python train.py --head_dim=32 --grad_clip=2.0 --batch_tokens=32768
Each number is 128 + 32 x the weight over the matrix's rms, rounded and kept within 0 to 255. Layers, rows and columns count from 0.

# layer 6 MLP down (transposed), 384x96, rms 0.261, rows 361-383, columns 0-31
[[174 120 217 103  93  61 128 166 168 119  93  90 132 118 138 164 111  94 145 145 108 173 201 153 163 166 152 174 185  64  90 138]
 [108 128 162 101 132 152 123 143 118 137 114 127 153 175 149 175  89 123  88 120 172 181  90  98 138 115 131 121 131 145 159 111]
 [115 119 179 153 148 177  83 142 161 154  79 102 203  86 125 154 159  90 119 113 142 105  91 159 119 152 103 104 140 137  47 153]
 [140 147 132 153 128 136 131 121 143 130 113 128 128 119 130 134 136 119 119 143 102 131 150 127 128 102 152 124 125 168 116 147]
 [150 129  95 165 163 113 124 141 127 167  90 135  77 140 124  99 179  93  99 140 118 115 175 201 130 157 141 185  96  80 128 139]
 [100 121 100 149 109 125 147 157 126  71 122 160 178 102 158 150 167 117 140  89 179 171 163 151 146 123 149 175 132 112 146  94]
 [131  88 155 130 106 137 138 195 121 154 186 139 136 152  88  47 115 101  73 153 133 120 141 128 153 155 144 177 120 157 174 200]
 [116 116 166 139 227 128 152 128 169 102  78 178 133 132 118 135 132 138 196 140 163 107 117 126  63 107 137 172 139 123 121 118]
 [100 120 169  85 133 124  82 104 103 125 168  51 125  84 132  79 121 178 113 151  90 116 165 126 196 120 126 157 120 116 160  85]
 [114  71 166 166 172 135 156  60 160  82 157  94  87 127 132 119  99 131 170  92  84 109 141 147  68 112 141 111  84 100  96 114]
 [232 191 178 156 132 163 155 119 143 103 159 164 107  14  64 116 137 105 155 169 146  31  87 137 101 131 144 124 137 183 101 126]
 [179 126  95 126 147 120 115 122 145 111 152  80 176 117 130 132 151 136  83 160 126 133  94  93  82 103 122  58 125  99 131  92]
 [145 165 105 129 153 102 159 113 156 131 150 105 104 136 143 143  66 146 150 192 171 108 180 137 127 145 111 127 152 125 139  89]
 [134 108 206 135 146 154 113 119 123 118  93 138 126 143 112 132  88 105 113  90 134 156 116 157 121 106 168 138 159 107 172  97]
 [ 96 107 159 117  86 113 187  66 147 183 109 151 109 101 135 172 117  93 100 129 200  78 147 168 171 128 144  95 130 129 112 130]
 [201 119 147 161 159 205 123 138  97  91 146  87 123 129 118 100 125 134  17 226 101 125  38 105 144 152 142 177 101 143 166 117]
 [105 139 130 102 153 129 125 136 123 143  94 130 131 129 110 153  91  75 102 113 140 131 160 143 126 123 153 126 102 157 102 108]
 [129 100 142 186 183 103  94 120 181 139 114 107 107 145 114 184 165 167 135 203 175 131 114  67  71 121 100  66  51 164  93 112]
 [ 34 145 116 116 140 136 197 166 153 222 185 110 138 123 220 110 147 172  55  87 132  62 158 114  24 124 188 149 119 118 127 119]
 [143  99 119 114 101 154 129 127  81 177 171 106  92  92  69 162 108 106  61 123  95 158 170 149 158 143 121 164 101  58 186 153]
 [104  83 142 137 175  64 189 158  98  90  97 157 189 162 167 125 122 113 117 148 125  91 146 120 183 175 109 125 101 101  85  57]
 [119 164  90 104 140 142  69 124 127 121 108 140 150 144  60  99 180 144  67 113 107  89 138 141  72 174  88 130  95 108 101 133]
 [111 164 146 201 110 209 137  91 115 101 110 121 123  81 111  67  82 151 146 149  99  54 148 129 132 146 160 155  65 125 115  92]]
# layer 6 MLP up, 384x96, rms 0.263, rows 362-383, columns 0-31
[[135 155 122 115 159 139 116 192 161 177 117  65 131 106 129 106 188 162 158 144 153  93 176 139 149 150 121 108 153 125 120 122]
 [169 174  78 124 137 121 106 116 124 123 213 137  44  93  91 120 141 180 100 154 103 109 156 117 101 104 104 142 130  98 139 134]
 [123 115 174 133 136 122 143 149 136 113 132  99 131 139 119 147 136 100 141 102 135 111 100 144 130 129 112 164 105  92 140 120]
 [ 91 133 111 161 131 133  85 159 174  30 162 103 162 155 149 132  50 130 152 124 158 108  78  57 161 115  63 133 150 155 162  93]
 [127 123 114 161  90  86  94 124  92 115  80 164 123 176 135  78 122 152 134 163 116 118  83 170 163 175  94 153 173 115 130 149]
 [131 145  87 109  97  96  63 134 134 186 164 122 144 111 129 162 131  93 226  97  89  94 116 146 116 164  78 179 139 117  97 123]
 [138 110 153 102 133 121 163 158 168 104 141 128 138 126 185 123 115  85 104  46  97 123 121 119 137 109 115 130 112 115 131 126]
 [ 90 171 111  82  52 116  64 126 150 138  83 136 172 153 191 156 128 183 177  99 143 129  94 124  89 123 113 113 142 132 128 113]
 [160 165  37 103 120 101 113 151 140 137 178 101 123 125  78 127 108 145 113 135 137 114 115 170 159  96 117 138 181  94 142 156]
 [105 129 100 159 150 104  41 122 179 134 132 154 129 136 159 176 171 145 124  98 159 143   0  90 195  97 122  98 116 116 122  82]
 [144 126 119 118 144 142 145 140 135 144 138  64 123  68 105 170 122 119 153 123 124 140 122 125 149 121 124 131 138  97  80 142]
 [127  71 164 153  85 127 204 145 133  51  63 108 120 109 153 124 118  96 131 108  88 114  97 159  88 143 175  73 103 108 124 127]
 [121 121 194 115 167 125 159 119 172 111 102 111 107 101  95  69 104  47 125 126 168 122 147 141 128 100 135 157 157 206 111 181]
 [176 163 124 133 164 126  81 178  83 151 142  67 174 161 123 110 109 183 135 133 139 175 129 101  78 107 129 101 203  91 132 145]
 [108 147  70 107 145  93  92 194 157 109 108 127  91 159 122 130 189 121 113 140  93 136 143 158 169  62 164 127 166 148  60 132]
 [113 156 111 152 184 110 127 136 111 115 173 114 108 114 156 152 156 147 153 136 144 105 132 132 136 102 129 171 143 148 147 142]
 [138 164 121 104 125 140 132 123  93 125 166 180  78 127 117 144 128 138 112 109 130  89 154 153  92  64  67 146 108 186 134  99]
 [128  98  70 140 132  98 124 118 192 153 140  59  73 123  97 172  91  74 104 138 153 162 135  84 135 196 127  87 139  96 126 168]
 [111  91 145 124 186  92  74 122 138 150  97 169 124 118 119 115  90 113 171 127 136  74  60 122 134  87 166 144 115 176  66 112]
 [135 159 123 173 131  97  54 128 113 104 125 130  95 140 133 138 119 137 130 143 118  83 131 147 122  99  95 152 161 153 144 134]
 [160 117 180 145 102 139 107 130 125 175  90 158 118 173 153 120 144 142 173 153 139 105 103 121 136 128 151 159 121 196 153 102]
 [162 111 118 123 149 130 179 162  91 174 141  82 111 114 104 162 177 143 126 158 144 195  79 112 192  98 160  81 145 110 146 121]]